Part of a small language model's weights.
Size: 14 layers, width 384, 3 heads of 128, MLP 768 tanh GELU, vocabulary 2971.
Training: a variant of Adam for these matrices, 673M tokens.
Each number is 500 + 25 x the weight over its row's rms, rounded and kept within 0 to 999. Layers, rows and columns count from 0. Numbers have three digits each. The size before them is the row's rms in percent of the matrix's.

# layer 4 attention value, 384x384, rms 0.0304, rows 217-255, columns 256-383
100:523469504526494545502481480493489524463481474511494521515517499507550519525481502480524502489475502466461492490511501471503496518518541518502494487525486445521471481471471478468504462508445535468538547472474539541510561501507422514494519496512505550482503497454454510500490533474530552475521489448529499477523482545483567490495492491473502500543485544489531508517527502488498517491503
106:462522502485521468509509494549517517544528477502508487483534481482494502443526499501511525547523545514497472510486489495534483536501498502495534471495493504509431550526482533465455438470531507557460503528504577463564499499499470559508502494457481533526483507548513492425528507536484509509514525488518473526489485520556501503542517481487487500465461526509519543476494509492478460514514
117:496492511495520520514529498495481480466475466485506495491519493517501482520491497513506464484476494507495488520504507500507479507519481532552540497484511506514513496464513510529525493487504513526504498541535500517462536463506500476489503506521499461511501500473515492522506475484504466483484497464500519499487509511472436497449489540511511496487532512487501476550500480502492492493488
092:474500503486481498492503503481492493517536522486491445514459540518505511532436504505472481479511514504522477503493509499500522470493526466503452503484502489493493536471490476546496483485504509478530501493476483490439492488506536473489511519502511501496521480500484488446518509495472539464497476539524500489532497496515495488506496456491502490492537519495487547591463500528528484496495
107:488510486456500543498517516513538521551500533461532497487520478484482541547483498450501507467510497468534520525513500499468489467471513552453489491491505479506468528522521472489467461532518490498508458499480475465499506486488454518539505506487454503514493495568510485435506530451461492487504525500512490520516483486542530493525493481516515487518463505489502574497495525479497491531494
103:533536504544487494497500514517518551476527488470458455548505483513485469499522504487472512478564486448481528484493501514453523498464475492497495463485505570530502489457476509454487528472481486476489507460471599499467489521504478466480501454491467506507491498493495481526496501509546520480506486548491509507492476467469442485509495505504521523528498503527507461495454528479490489489553
115:490475501491486485493515511489505499511537509486526479491481564536476497541487497544499487520496489516543472495484519486502493456490496512492463521491507453506522488475496501509534523498471513503534497539478466482525541480490533501504493537524527494476484482477470492497465527493519533482472499553495526526502545489527528505490489447455498483490489476493485526463493466521503516458501
102:486503498516492515487543495498506558492480532501470445492496562538515565536509505465475501448492502511530512508500506527508478485519474478536520528501495585516543451537483522544539532496521525501504528463504517464481526502514468478530539482459495509482485536543484503495499494479512483491528495519476493496491429498472553507518515556529483535495485517478476537514480525533488463496510
103:530467507494497505491512499509484462468510431512511512511494507513541483506522485515510471481508499501518485472494489510482502523511471502511485485539494467456514491491515517500477498576484498481498538471469541539467554482541486512533465491515517532480450477452459506556464514511459551497488483473493519490523504508420482523496479515498474489519484505506494500491481452514505481480496
099:472521519473495464515476497503536490486481486467520443484533491463453503500488500473520462448540505491495479485504510475508473472536515498505514479496489519560462514481473534474502546475509536502506566481478518499547505498508501452516496516501468501470473502513474487448521513506528477506502497531478516448481443554580494502489509500499515503488537503492503515516518519482536498537505
098:494507498465500501492452483487509493522515531513477461492494487472528524475498512460470502543516485509526452510492509459580424492465507506500515509513494499464486507500520488516490501525555476491507440462492485493543511493486493486491501461519457495516516481535485480506469500501509528506528488492513523486523453510513478496519493510521508490441554527517476496567504488522493441494514
077:511496508519500510531463478462503496519498547487493513497482539450497511480519502473483508569490504524506480493477513513537532538465481537494475494484487512454494520513492508491467516537506438505525507473515521494530496479490491470402494481512502475513538463559478465548446461526479502497472502501516502468517502514533481510483518506483512506490505458512500513454463494539522481494522
094:456516512475519513509476492462505477466487506506507524510490499477491519441513489483471490472491546535534472524499512505514453464508506521488497502500487478482467521528500504525515509500531498539506435485499439484474468499456542488485561487467552504517498527534503523509485474481550468539507518482510499449487570522538509500460492488481486477485542549484475493521520500535489538490479
104:507533521513502518493549528468526502532509439523490500508480474472479459499479498472499507471514513461475566497500492543468542471494484537516477446501491577527465497485491531490486478507490511507493502488481541529512454515517489512502476473491479508518481483502507499517551501510517528515523537508530520487494479470511500500497480501535515475519477521520550480526523524469515484545539
094:479527502458493514513488520452528484526508497504480502498480553494484492493494520466434562493548517498496547474506512488528503492452454523484492483488495555525511502451462549514493500522493498499489478512501510513512527498530513484523501505497545518533459519499482505462520533527514451485519487515502508503523491497520477490485511471504526490502513549512444501508445484519514477494528
115:494492505456506500502494490478508523502511517481495527507497505503483522480478510470486494495556518544510507505526523468529456525505546430508548489520486486509503506450493524482456496505509490481502489480494520501473467465487538454510546542519497501528517516528467448447497488515423468484523486462487489494526492531489491499502486515479515475497575512520459557514524488487512541467510
099:510500493474514483518463477540494481513474501520465498533507479529518522469504492509549461499486530454470497494488486502506497485457534451515484498500511462458445474516478464468479477554527512505522527519488497485434507487522448560470528485498515459527508500520515556528518478459512494477468496497491505556492493492521465504522517513519491470484527538472501522535470477546474539446474
100:484506496510512508489500503506542509495530494496513462474504525461482446534549508515499478531502508496483520506497510538525471483490493518500486496484498498527481509534506506512512489488531476535474506545462478481513529486500498526520517508460514503556489489506505523479556503513536439517486518496522475510498520487517493488537506514531523504454486519495483543433498499492486461547506
093:490519507455487513514450490532552490501470495526506489476502511498506557477511493510461499453515512563518480531496513471505470454499457507498507529457502517504522516514550500492521498533536489547517451474516475515496476503452548488531488481473499499522507498540536522529484481500492525484521509495546506472495509455468478513493522483537446523511563488485456511545487481525502467455498
096:513482487499485526495502500483491447513479527500513521507487498468507519500512512559537489543441528454509470504520502506492444528546465488521532527498495435512501478516495477492492485537483529502471510535516467516513487486515566525490479525521539515537489491496483531476505531534479469528431509478531484481504516472517516498506500469528471492503424510517508480443518520508483481501451
096:464493486494486524489499476503493496488516506515514483501510528518503479475466504496473505491485499546494505487489511509486522496503522520523468501490516488512510501498495523500496474478459478504495530483516482504570506510513487500493476500516519489521516444513484479488539502501484532476500495488511498479548503508532473504553515507485511523457519517502520531502512493489453488479524
102:527466514536509523490511503509485523516498502464489570494472485460440531512491492505557497471456481534483508507481509504471509525495530500534502527552488491493498506490515480500493499474478517449508511550511499551510485484545476490505538515515456478472562516457538507491496482454475491506549487514488517544511489486500493506501505499476522523530548449499513472509505505497456520523486
103:463454488453509497490461509513506490460495468510515517482513506510498534498477512535503489547484522529482459537496498420498481487468472518513509495494503451477479500482489467492468492490497531504478535471489477511529540511509485518500486527537510526456515501481501504494515536504465504491493512479534509499505517510543484490497499496481490481442511474507470519485530476461482509510501
102:528495530532508460521486491502485490510488458512484496522482494501510473461505486547478548509531517512525495489441482478499529539491450504471506516435485543475469488515506519469526427528503495540453506527532526487461482506504500522525498485480534488489493542493509532532507504539543528535482526481517490487517557500508468516461533469501454509478497522520524478469458502486508512530505
101:513512514507500527500482472475522511413514487511501506513491544478512459507478502496491453478493497472462517492519498480487507506474486453527489499483512512496475505486495447515486498502512485479495533454500472538498471470521473482479502508488499548528501474498457484531550543485491521480483487477528499528519493515486482488495474526517495491506452496509485519525526474504527526519520
102:521546503498513522492530506485514509475497468532495510496526534445558475527487496459475516507514486512506500500521512491457534442463470518474506510497492532523484537489523520498484453471457430485511491508529484521457484495482511512482492548514509507496464474498483519478485513467525492513522524514525507474517538455512542502543500476509513508505483511487479498505489465498519481517508
104:495522514500488489490551495469515545490512499518460542501525487523490502503452492502533488490515490500507509479486498503473491525439479564483494519510473472519456505462504492436475424460464500520527499518531479465505491521493497529512485482512526496473524464492533464443525485481499555487510495483486519512486518488515498513510506490463529496472486495500531457554485499498503494475499
095:520499489545503520501500514482517549550492491548470505489521512487484481505488506454499466507544466499466504519492480465478448531500509505485507501506491459512468437484460481459494480487530507446487523469508546494581522498495459514498481469471483541511498527480491442463513525503474501502519502469486489507501469489503489509484506512489558517487511484514552501509524511461508478548537
098:501506498514506503492493494553515527515494484515464448494514526460492456537502490485514457461562486529503551495485529467483545437504477525474491481481505500488516536476498505493535507547490537508543519528484521477515494481506522491557461531486486452475514539452546472474498526511488508480497505523483494542473513434465461503515491509539496498481494479487522466506486474483511492487535
108:520507505483512534496493512499501450525471499512490535520522447497506527478485501480508497497488503500503455507505482480506486520498484496493485490542492456495491476506502492482482501497498511475464500426487504564498482500524513524499470483518488521496513448495497498546527513509497530474498477460528516479528509476490452495509504498512489476553514473505482467504530507472511509508500
101:497504501493504451504478509514548497526483496487498524485535508462492534500504510479515514486512511493517491502494520485485483505472496519509499509506515532526416510499513506500483470467553466496496527499520488485468468519464508493463534499507483533521537528502498532461521495510511486470498537497543505486485506467538510494519510457483521494516578530490508506507484481505509442547513
105:526507489517479519492527492470490534532475508505506516495519495530514497521515506522527509467467489478480542498489494564490496524510486456482510525531500508557535466502493485507512479454490490460484502528530480513542508499509471544503482506499499547497488486508500484497512478492495498518510534496467488514481452469533520496526512487494533522526452476507514470410506504496471537517506
097:481492515484508539498472495469492497474482538484474472524515499519505502488478516501494488490465485534434499453503505488571480488527553478531470480515480489516538467461530473517471542511465549486497492475476505527487465510487521476513536515560492511494510489509471492517492508473449520500516476460491500441509484547506467514467491509463497503530502511497465471528510509502489543476500
097:514522499511498507526453466494461516493518478533518525516512513463493489463541499499551484542507507548448479496484511508456508516511499470507539479499509472482499506547496483489485500533493486493451484522493514526506480497489506537491528496480514542556483505500494522507462463503506471501479513433521455521501500492525525484505512498483519511498485469527498474405529484478510508536462
089:507475481549506497496466503503513487543515505542484522465488522498490507451529499514498471570487533502483493483494495445507515478495472506495494499500518482503495519524461505459534505547500471495459493528479499518476455476497497552480497495487518520495496515509515491461520485511512467527491475510501508498483522495478491520491504479505499476479514533498524533484491473457501472550485
083:532483544510463533511476500505472472504502508495526497514498493489518485506482485485502527493515530491530472499504490506554479521488449493497462471520504502496491496549473513512474494460489492468460498488507496505481529513498532485515512524498478498510490541505513471496481493503487549521534512563482494513497463432481550485501500485486491501488495510504510480520422505534477486491516
101:477537508498505523496472504480495506479517480496509495485531545508528470482490495474495487504513520505470533487507500516502515510434525450528463453505494505522493514510504495495469519526500479476485520439449539522509499489517452478505501525448441523496506498518458465459509459489470516497508508482502496455512481500479508490529521528502514496525515504512495535490468510519494526521523
100:468477474479502524499556487497534530529478511476514526500505515495486560562468491513502500473454520477528474531514480488493541459457432529449507524516501519519499456492497497494496541452524527483494549486509476499508522517520434496494481472496522505486512466457485525538569500470487523486501500521474506482520509471505437508508488509482519513499503518473492535485462510503484526468481
094:503511492497505494483525512542490527494507492510501463498498533511466507514529501492489497501498449446500520520485499532524480452519534536489550542504512517518511494465511529507498491466535481515531492523495505487481511471487500502523478475543478490503499517517498462494512480511491450513507577501523493522471479481499498506484476510552537496480489524487478525522517487493527511514508
# layer 4 attention output (transposed), 384x384, rms 0.0253, rows 217-255, columns 256-383
099:471516512504476450470500547484495515513510500510473439480484489488475464527503534424516485494519466491498493519511532515488498490467491516457485556529487503524515471515474504498516501488529480515503474544563548515480503538516509498471433504486517490533501553511529479488516500534509467517489510508496544524477507509458489502555550519480536526438524501508507495460474502470524495526475
110:506563458518511580527479514547472495506525551441498526478481498547530570508511519463517491488481439492501468463505500513464487467579497506487486467477499513517490468486469511533513518489476467505514536525500491499479504500520534509481456498523476509482489494477509468488502488502504522500468478465475497477487504525532490512472482474508509522518519493503501496543520500487511462518514
118:504512496509537427520481502502523512517504491550493517452439524455508482510489503488490528529516525498475476492490515462507514477461536439483512523546508471504513549521486501476495480516487514498510525494482508466477506470500458518470518497481505505486484523544510526483492466507484468493513548509502490558481518508471525496524531484433492460481479498500515511505484483464522494496482
099:493494525508454496489497498369512476483486475518527521525517464508451470509486508543496519487484527512523538528476506564468492528492509487512511489523498511507486507499547466519494501499473497488425491510502502515522490515505464485515543450497501499510528528503500507497513508484528490507542511513508511503499510527493525536483516496527482511533501511518515502451496499470505546522555
113:526490567505458499480490501511462488477489483516489520491493507524502478491508491511508510530473463497504472511493508535489507559528461477508486513520486478496490465482503449518493470519512507491501533491526534519489481514489502471447495475492512514483480509412482514516495496530506511485501492470521516511497481520462494485471482522453510534532515485523497506529524494546513498498515
115:471504463468520521505493512495400478487487471514562532472507518465529503516501497525518465525437487524516478485512500484495479579503496482506519524496490507464490499520476495551506482502496484496490515534559433535484474493524520482454473490483515492531517536504479504484525495461473456508423479459502475461508521509504524519482521497488501512475524509510493484507505482508489498505549
116:503486495518548552470495494468516525519489522528478484532517457547507505507505483452501522476527489515506526510495489552479500522491491463541532487500495543552475475483508466478501490473530488515529469491449548513480518541477459500537527512518434513526475512519537475495508508487500490560535509523488516512472488507461499498523523483547542540523501512495535482471523504500485507486550
106:526517516506499503505474535431476483504530485523513500523479497434504451490495506512506513536496508515512511514499509475447525557503499484447508498497530498485482470509482514465495487480474495482484508477505483512504482496496512506469470516504527490499479492457551513485489494511486499497499477511550487494447527511507501458461487497470522458527488503528491527500503543496499512480473
108:501545433482580499476506528483487514519469574498471470508508505508508487498539523457497474471500458493495534531499536483497511473474521493499484487504482516532501508531494542501507499486491511523518469498502502480473506516526527517532474531480492484530539582574556458475519521483504484532481498504483475498486481468538525460536523488512534496463524510453501492485494526478489461491515
106:486508500488520514516493521506447480499488521483432547478497472433569535550491476494524491496441513515494497481508472526471493583494473520514489539488517480482506479535495440532512457500477493483506485521543502496486472501509532487466472454527573499537493513485522497518504467476518536495451536495508513482437527539457508539488487500503492511466517488537512495512507505484505519503527
107:531478470493475548502500496528463502481500543508548510534535468528477488491489496504488485418436503510553540520526473568468524517549503558487473424474520494502529503481535490512505479477488536514491543525504501485501509487482482488488507480524551510486512499461448478533530515497538499490478498492518531513477466484519529511472537507538492523511487503477519495449519530496526536508508
084:523503474480496534503492498535475500503510509521627494504532489546504513495524506454491485487567512488493526476485517512470493476532539481531490474527491521494533502492486518460536484486511526507489528523527461527495498482490465491500499505512479523509536513498517496518543520471489477512441461481468505494506500484498492566550531534485487488509497506491496514497456468489498478481513
100:572480502509463524518510497554530534520513490506466488516490483507505481494496503496481534503493529483477545487524488522496533460488510519508484481446539471501516492482531493452466499497486529483496506473485567505510521486463453515520527485505511520450520499499480486527488496520509507493539538548478524530511481481471480514521471529493508477540459476538519505471494520507517527477470
111:467548467481526474487491505531475480478480474499492510490473518482528498542527509553508477480487461477492444459485502450504498573472485470508488500505497477426497497517478471536503517539506471488503512508531498518468466494526509498483514503499516509517503563501467489477504477443462467444465500486480487493520528535488515519499489496458526500477543477532487494541486465505507491488526
103:579537419480532543493497516500434491478520502512535522492484477501553498520496500557517455521463445490517471487486538487468481565493498482505509468478520491471500493500490484549518495497483492498510555516502442526476479466498478492506514474509482503479524539498478482483494496428467493488488461532437492469485482525470487532483504484514537516536501501511515524472513499488467470490545
114:495491512480447487525505483480498511485517495517458487498506466490518470494483485490509499467497501510535487541511480556488527487534494560503516473483540509528506478531527472550507489502486533490480530520513471527530514486498497511494509437546508507479534500536498516541520495499517495504491511554510516494521484513485511537460554459512467506507493494507509508456484536491502489534473
105:484500545530474505495487536528538523495501534493485508475504518503481483467501542441506515507504454469512519505529498542568484426540489522465490510509436521535517498466511522522477481464468495516466483496510505498500506528524535505469452476488512503463493499484536481492496500589515500517468482441525449520517478467454460491527537509499526536472496494484524501467517515494504513496474
107:538494538522510489498500511487543514495521469478552544520483470489522541497438509522501506543532487485470531466523486451503529540546516492528519502549528504493465507534516488496506512507430488494535526461515502505497481500519492489483520495522438499481478481473500525529485480507492516464501510478475482487463514490485474515442490482488467473501490537538518517547511480464478504488539
098:521463507499508524529513539497497494498491528481499535501503518492513474489548530520512526514425498516514536501518515536459547532497502497473458445485488474529479507488535496521481492487485524501524517458460532480519508460476480513531533504501542515471502494479504473516486506523534544508536503508511511493447494477537493472458485509528506480536460507492526534493522511487501548498492
105:520475501543490465514528469529598505498506525481461474505522483545469517478503521491499512460583496474488487500475494437556496445507502524511479496513534466504511516501485526463515529478546507524517478508488543457485496498466478496572516502514473500482504493477517483512482486486507510490559491528475502511501499485500506482517459503519504485519483500505511486522515488481512501504458
102:503549534533506499515486526457549503505510484466528504522486511465482492531498502520503524480569506487475494500512459492469493518488511480479509568528487519506452492527446508459509518495481454466500504512499455544489483511526525498488497464535475489508521547524563501490489500500519493491503512472480528505477510530489478505482510490477494469485513512514513504516485465453483477490530
106:447496550456433447461505453453515495465487490531474443489521525498520478502470476519487515496485527517507493518493489511561491461479496506482500520531519516491536514536511519524486501506575507487477473499487496500513515490493528513490480496501538488514478435483472559515508507518481496522495527503544482496520478497479533492468481525515481501480483489487452509513468510519533513498431
108:511455519495500502504510528509533499521505553499434510492500480504531472485507483448494504473488509519505530535517525542499513522530508563478509495520503503562496508554520515494521488475514510510532498507491543479505515484493504495485511470510515511538467491523508488518480494549549521529538535497468523533436473477507508495514491472562513486464485539488516477471499546499514485520517
108:501496478535541555509493525508525508519506533450522490492490501550519540508521559490511489550484485494501534465504533517497496459505520501503478476463486474510484495486516502530486531477474476503502501500474487504506512483506514515527492542503525496505501505543467461490502509479501495496524483501445501467491496481539454496523463493551511493509509555474495501484528487466482513509494
109:456505487510484442502506496511521490516487499505500499475474504461497479493510498461507475446602523485497480546525509489506507540511514542491493512503497483479512494560486518501518505496454491506485484533493520498494472509528517497486472474534508519505532536545540495489500493511530482482503502488480503542465533493476509523557545498486508472465519513498508479464462528499500469534525
106:511494471449538507467479496463529508489493476503532507501487502514472479489506513494493480512474502495508496481509549467494539545501504485496470403508493472487495467493505514521490523486523514496565525465513547515508496548497478505502566522486485493488544519528512452474483502481505523473550481521468542466528478501509483525476533496507504514518487534524539498474480542527460482513529
106:439534476489516523500486544521477507488486478490518479483471528452502512510513505493505503468468494509515440495500473519496474487542500482447506435502496522493457481505473499514488496517515459501516531505469536532467509505518490471423505502470506474524511557526522489457491480529507484481481543505521526492540494539483508489487504491496484527487518467506502488515498476513533471529515
094:437504529470461494504520485523475460484520490476492479477484497483538526534466485518512486493457491510516469477512509480485499520539499529479510536522534503474518486537465484532529490514519481520502508510565481513522480486517495509472479499526549481546498495497486503531514477462506489469443460507531507483468540517513514499492481489509471540427525519485485490510481490489494466516533
111:436491509466548501485497516450472480481464506496470531479505501482543508510511494513515475515437454503523507487513470546509496576500489469514510497540466485504452495498503454552484494517474504501499498479493476508491485492524517520475509533490509502533481484544489526493491490493486502505470526478522491447502517536506513509469508458501505511458525505485486505518541502526493504511517
110:478459497519507455519524513554514491480494558504462472506549549490471475465540484517495489461511520494527478546503488481541483498495489553460469509491518492501535505537497528495519494509567490520550500529525483482500489484500502478523496481482548477522505559506471504534494496493520509488492481525510493515495464485530523438509493515530478515472514514498490481531488486507507512526505
109:521439505449450539467495527485491481493491474501493517510500487529524496485484504515473497495414496515526518497490539520504502505538497523511461422486527476503543492528557504586507487470492508514490521487524526497530504506487475499514550499500516496477490471505465470516473472520532526501559520510465484485482476488523510563459480533580482525530459529509516511465469518488498524517499
113:480539539549476450533496477524548508475526472472538474502504525490468499500471493518512493474560527512500442510509497404536490461505496485475496508497505480469501480488481513440498536508557467483526514476507519490494484516490519498468506509513509495489506481436508505509494498507476485471510461535563509484538517513479478473461459501443490500502495482512494472560494497518499474501460
102:516506509496478461530532526507519469530517494488493515489485525460493460518520502471499515469529559505481533527501501505453479464459546525491496560506522505511529513501493519474496477494523493500504494554504506500511498470495473497555492429508514501485504538531537496509523527526528495538523535519518527537498516489511518519522522517499486461488482475501534501467471464471518509514488
103:475517471535494489484525445546592507500494533452490475528514497544499542468516510466501476484551511487482526470532486478537518408520520531490481486479499506514507484504508486463488527481530502499528470463476525489515529507492547527550501526562501512486520464501523494502511518507487541493457469498493470458513503461522472522482495481517480469471498508491519499530484520503487477501427
094:483466464475511562505530474548512512497503529447486502517525466522496549495489534502485474457491466474499539458506506558554486466526502519546470467495490514517511510544503503527485511509505537519493476492533492511502499499483506536526482490510448519499495464533486462569500490480510520509494462501504489476507494499531492502520481491576490519469512508509481502522514493477500485497486
091:477472467476494486501513458448480504493478551489521455521518497518453487470485471508485517469426501530531511530522501482476520475504507527496501491469523497492526511488525559513471524505527501503462467471519462464515512500466509505519498520496547486512511477485451516503527522466504512483486479520495485468530498455523523495478504470540490485511487541486502503475514560514502518513471
107:438526467472493497510488504481453482474520501478521471524475472508512502496506509486518490455535457511517539512512468494461540570551501548483479492492514502454513477551507469529522499490475510507478476524568466553529499510508549485457493422573519508515507538502532520506512509486496460488457479498504477481491535511488506526448521487498499469472522505499483499513475527500496468491496
102:492468592495517480462468549454489485488486509529490513495525512453503461466478463468491500507516486496522512536508520521525495569514488480505502525517506492492477476553485486496495460487516491500530504505497547502478479509485469485486524477490540491501464499504535480505483480522531513499553514499520505518455490503482517490506491506518472496522503530513497480521491493509484482515501
104:551512536484524507501492495518514500511501467531490568505477493464541495513460501533498513562443512522494464470518531461498519549513489457498522501506496512513503494483505483543500489514469494484543526467491504458489510501501507510439509522471474510514468484474494490502488476523492517452475513514505506521479522508474480470468497474439495522497488477491510520513527482493518527482517
# layer 4 attention query, 384x384, rms 0.0343, rows 256-271, columns 256-383
094:488524512492512498473505502516526494524456542496474495517504512444457501445503505519470533523506479535536475521470496486571519510529526500523491512535515483485502518519505484517519472527516498503518495436461500513509522508438513480512523477500569515499496391526534490531476482442481514474493490534485481493472520499485502506473484476544540505485545495480443478465486510508456505463497
129:474466501468508530499486513520569504473482520528496508487499517509491513508488486515465521482443538517495487515505514453476473460491494527506518494488483490485539524455513498506508514482549498514523548458485535551504504501495471527496579478492566535511457526540481463475484517517481464491477536478444463488478469531479505494494497551496515527486534488499486468454485514469529509506484
125:511522515546516496503536517488483500494528566488445524480503507448498473528527505501522490480468501477524478496513489486472511533476491534470532499476489552519501498527491494449555544486501497489433527476506521472523463501507474531530490492487516477484509536525494523482496525510505494495514505477531503459499471489487512517511514509464444463518496540511499463516512506499497480439493
090:399494492500530485474511470592522478513468537506515504456526502505510508494506520526491496497524476480488471527472538471531498516511493508501489533502542484515503479515508500491522523524485500502525507500431451481482495498517477494514576492504565501473492455513515469470489500490523490499482532488481478516452506521501467505499525475492533504447541470519505517490502495477539500448490
125:580543498493474500498522503427455503487461507518446513535501499542477505501506500474498521561460542496545476456536474452474499547492515471466481507500515517493498469507510469509510489547489535479529452521544538518515519494492489464492443497491485536520483506486444488508515473516511492512488471493504468529522497479495504484551489501521455474519505483499470547506487474551488517476489
126:467491519523506488508494509501543509444522518523486462472487504493535473532502509531543503494483496480472491490498515448497513463515506516495474483537479521475494539488503477477515477460509505526546545469455501447495499505524501469495553561516497473487506502517531498474529533569505486515532540469493483496510504490552529515504532490514497486472485505521491460467500490467518474486467
097:572507532517502507476485551419495539491521550528471523528488518458522471530518487500496491510429514512508514485496472513512493548504496518489561513447505540492507501483511500470499530510506522493496489490551521513466512554528486508533487487497506492479469529513490484481496516488505516478526471459518469486520507486458516505477494542496495492531474519522483457492485497505449527441497
123:519531497459511480524510489521498503520498509499463513478506509504468537511500491516513503487496509461496472497496529477464490528471478555513493546520505491525510491536496477504459507493479473503500550510470503494539489506491493473493539474526510499477490525488498600492529475477534523457514542549451514489505486500521473516515534469505597470495495477526552537498496511472503513493513
111:472449517493507499476476495466497489480497530491475510493483537506540512460483489538439534557478500537503515502519490481495474516532496523535488512545488481483522502508545481548521498528529487479509470516507487481530529492481524512539538502491524522479496461498522451521445501477478491510524484532523492527478502512510491510470486523540503522519518494514408490508504514520523505488474
120:522499503494485522466480525542450472474527478465546511533512500467497488478526502496483483457536457485520464509472494518528533517517538482493509460478483525536473497503487485478531486506439539495549485511504449535443514509496495479516477483458524484541478486498487491520527522443473469503503511445492519489499486494530472493491483505526570507510500513516522530499443510502471529491499
118:546501492495495463486487492511482467514523502530480489531497456559525484529503491492549491477513430456512510496477491496530498537510494496533545456462493525512488511488500470481518523495433539471468484495484476490437501524516548486567526489490430511542497521537511486472513495507487470519538474520530507506530514466507487489516469484459504450497514534504502548519522490541484474496480
110:548524486472501479495501517467476527534464471505513462537452500493539488512510492482506502500553452518532536456473491502501526505510535451502523438481505528520469516504509519501529494528489565473496486538537465540482510535506526519492489512514418499509497499527500500512495489525441497542518489486510516527563499467494510500490461527525473485524510518512487575532499500536499512488493
105:497456493447482448528495504483514539497500476481473532493512513500439509478492498529467519497474550506475502495548507491495514492501557475515467495518491482433566503514513447518440533493495501515483493484494497499498493516506498491489481466494526503490536452473526487505496481499516508498522490528494486560487466504472479495542521514511524494479527484499474539528496481542530483448529
091:494456507496496487484530484493462437500491454495489500482453500523533516517510487537450537548462542491452530485503513502492503482504520529504484502479490528445517523509508482501494498498505491486479510532488491476488509467528501489502476518494477512523491519477507517492486567529491518524498533482542482582498475510501493520523503515488509504520454521504472511505496489529557512542518
111:505512502534495490529512493452503489489509552491505497513504529457525492525509497486519487539411467498460501453525492508439454496515484523494506475502505526521504477461526506514493477490471492467459479537494491507507505524539517490531477498459465522526554561471493516479520477564525463510478493478531498457497513482541493507503502503479461480485491512508486475460497514487521465461482
123:480498481491509528489450494534505495501513508494518478504493496500567474538518495526483488504490433515536479556474493509551459506472493474520520476481485521556460504493511486533491556522455478493498486483508435501507490499486497483495566531512516479470483488504459496499536513495522490516497507472514511478533522506510511496447497461464514493472462512498500512500533460492474487482499
# layer 4 attention key, 384x384, rms 0.0321, rows 256-270, columns 256-383
093:512512468480491542493505515478489467471546494515522490488492514478482463497495494452478527472509506506511533491461477525497486470477510483523488485560474504528496533498516512499513530487488522538527501521487529525551478484512518519515527563493515575480468510515495499499529525511505508547482518459491494458470497532499504446505501504500468450515533497457493497499520483496524506530523
122:487484478505513484495515501459535489525504468507512489540514535467505516459458508463478504464503506509500525457554506457493504499419550465514487527537495497453452467497504437482536517499513518544541443514468482539492548490496500529438477500473477525529504478538518500544493517491501502488461494498509551507450520467501527512510474494485470498459518450479475495512495483502481492473520
121:497476499539499513524509528504488480500542487483540497489534467493507501459526460475493498490492479517497478508520491542491537494546498474490515499481479516503479489525500484512513442468527510495537491486520491501492524511507493490466445490469482465519509499460496491529527473509534436502495463474555458507470473545504517481494501491507492543525492497509525463490488537551452507535491
099:533500507474508533494505478449532520506519495516538471461480477479456504484487531457482557448461529504507496496424517522509486440502541513541494476543480505553489504481517513498534513496507489547491490480448544530537519475488512516483510542521490480488486505515513534502505491485526513511501529524512492451486496495528527403501504516490478492504482497449485477494527520442510512505519
130:473505469480493485534503461508501505486469507508501504484485507525476497528484512487469477484524496504523501509507515451512538527529494490506541516511486526513479506513503530483473536469501494507493531488506472525520457533484525483556517448506498492454507488493486510447534492482486505506470473495448480527510457471478479501496542493486557512481501488515500488538464514490522459555501
130:465456508476470521461526497536519490487497478490519471519497497514507518458487524500487504478504496527501451468507505527524482472436492526505528509479543487525491429506476492476547462516488501494484530473466493489518534506482490546492482526471487479469512454495502519502476483487509535457526529509501522522468495514484484473461538539537495578514523525472485500471497542509484539543495
098:513480551528478493469502443524487469483527533517497493453494492506521475508521516523519482510481470510486492437548561492481525513476519495486494469459534513495488509525508483515486505488480521501511513507529501485510494566472515506496497530465483491568484497501508499510502486453503496538458525520517445504514485498493494468465548478512529547498505501572497511497495541512529507519503
126:487499526531521484434504508507560516497488505516486500460465473552455485467483476482478516494456539493500536517538518547489528469538463511493504482533473505495482526500491517491487503504498510488510507504519541485483496511500491515494483509526514506458489530481510488489484503507502478508511524480490512540539476478498482513458532497468515522512472530560468494497503493480504461511489
115:433524462467506502489479487489495469483504449487509505494487514443485502497520503489466479482517501504484512514496508504499465487494506476535550496503507498463557520507532499496533495494552485562526479462491479522509499494466516495501508500472521532459519500549517469481504515496524512530457446471500498438504525538494535527521480459495495498492485467479533507512486506529505492523485
116:502507507517482515504510520489522481484521495527509446509512502491509444534487498479508516477522490529498516477486474499502491515476503531484480521492466515519493506485479515474527506518493526510487454497526513528511474483511529503477528532474489487531496481493487539479495484505506529551534509499484518457505411469506515515482482479470489496485521460480505482515577461479507507540493
114:519494510491462518506494482497474475483460519509472497501510468476464539484525493499495504509453515515540480521518491530509566509515495506468480524478498465528481515543494501489481497501493534481453518538511499489491474507456485472519549486461510423498517505421450563491483504456495520508511493508463507510495506488509503472457538510529492552509477504520494488486496520507513521514491
115:466499560514445507458490445528443521493478496488472492495500496513512486523504527457508486557498482533461487482518519508486484565488480479491510466448507504504502547482458506496468501503513517493467488488526487440491498513484466497521551503477487524515462473489455495522510534463507512475500506530446482530545507517469506531436513500503549538468514519573505510442523520502537523512525
106:489500439443510486503470529483474521554497509507494510479469465559456509477510498506489432542539512520484479518484481495459497467509495494524516464522490477515528503471522504504470531533522516510507503471475480502499507478503486502520476508461485510501514489507474497449492500474439536487470445468472546535514537541467483538534436498499462522488478470508522478522492497501503523521480
094:479506532476489481453468462539479479511469472480458557521481523502480525524512536514520473514479485497508442515545528508528476547487479497488493517486558438505501498486470497493506522531511493502498508481524469479525497553491520509506475486480496487481518516493473495485470524457517493494466480497491504512520495487507515570475485491504511537491460513572508517545527490525510512504469
104:494487511530519482502512493537479488500502511498483505493508512529541492498496500520455487512481468492488481517541556486490538502497506523489539518444530513485509513494498482509496478470505524500503566518511446512475532531511487489475425499489533491501501477486493486467496490494510443494480459506512504527548448499511508520497521487509505548526484469542485489487474507500460509487469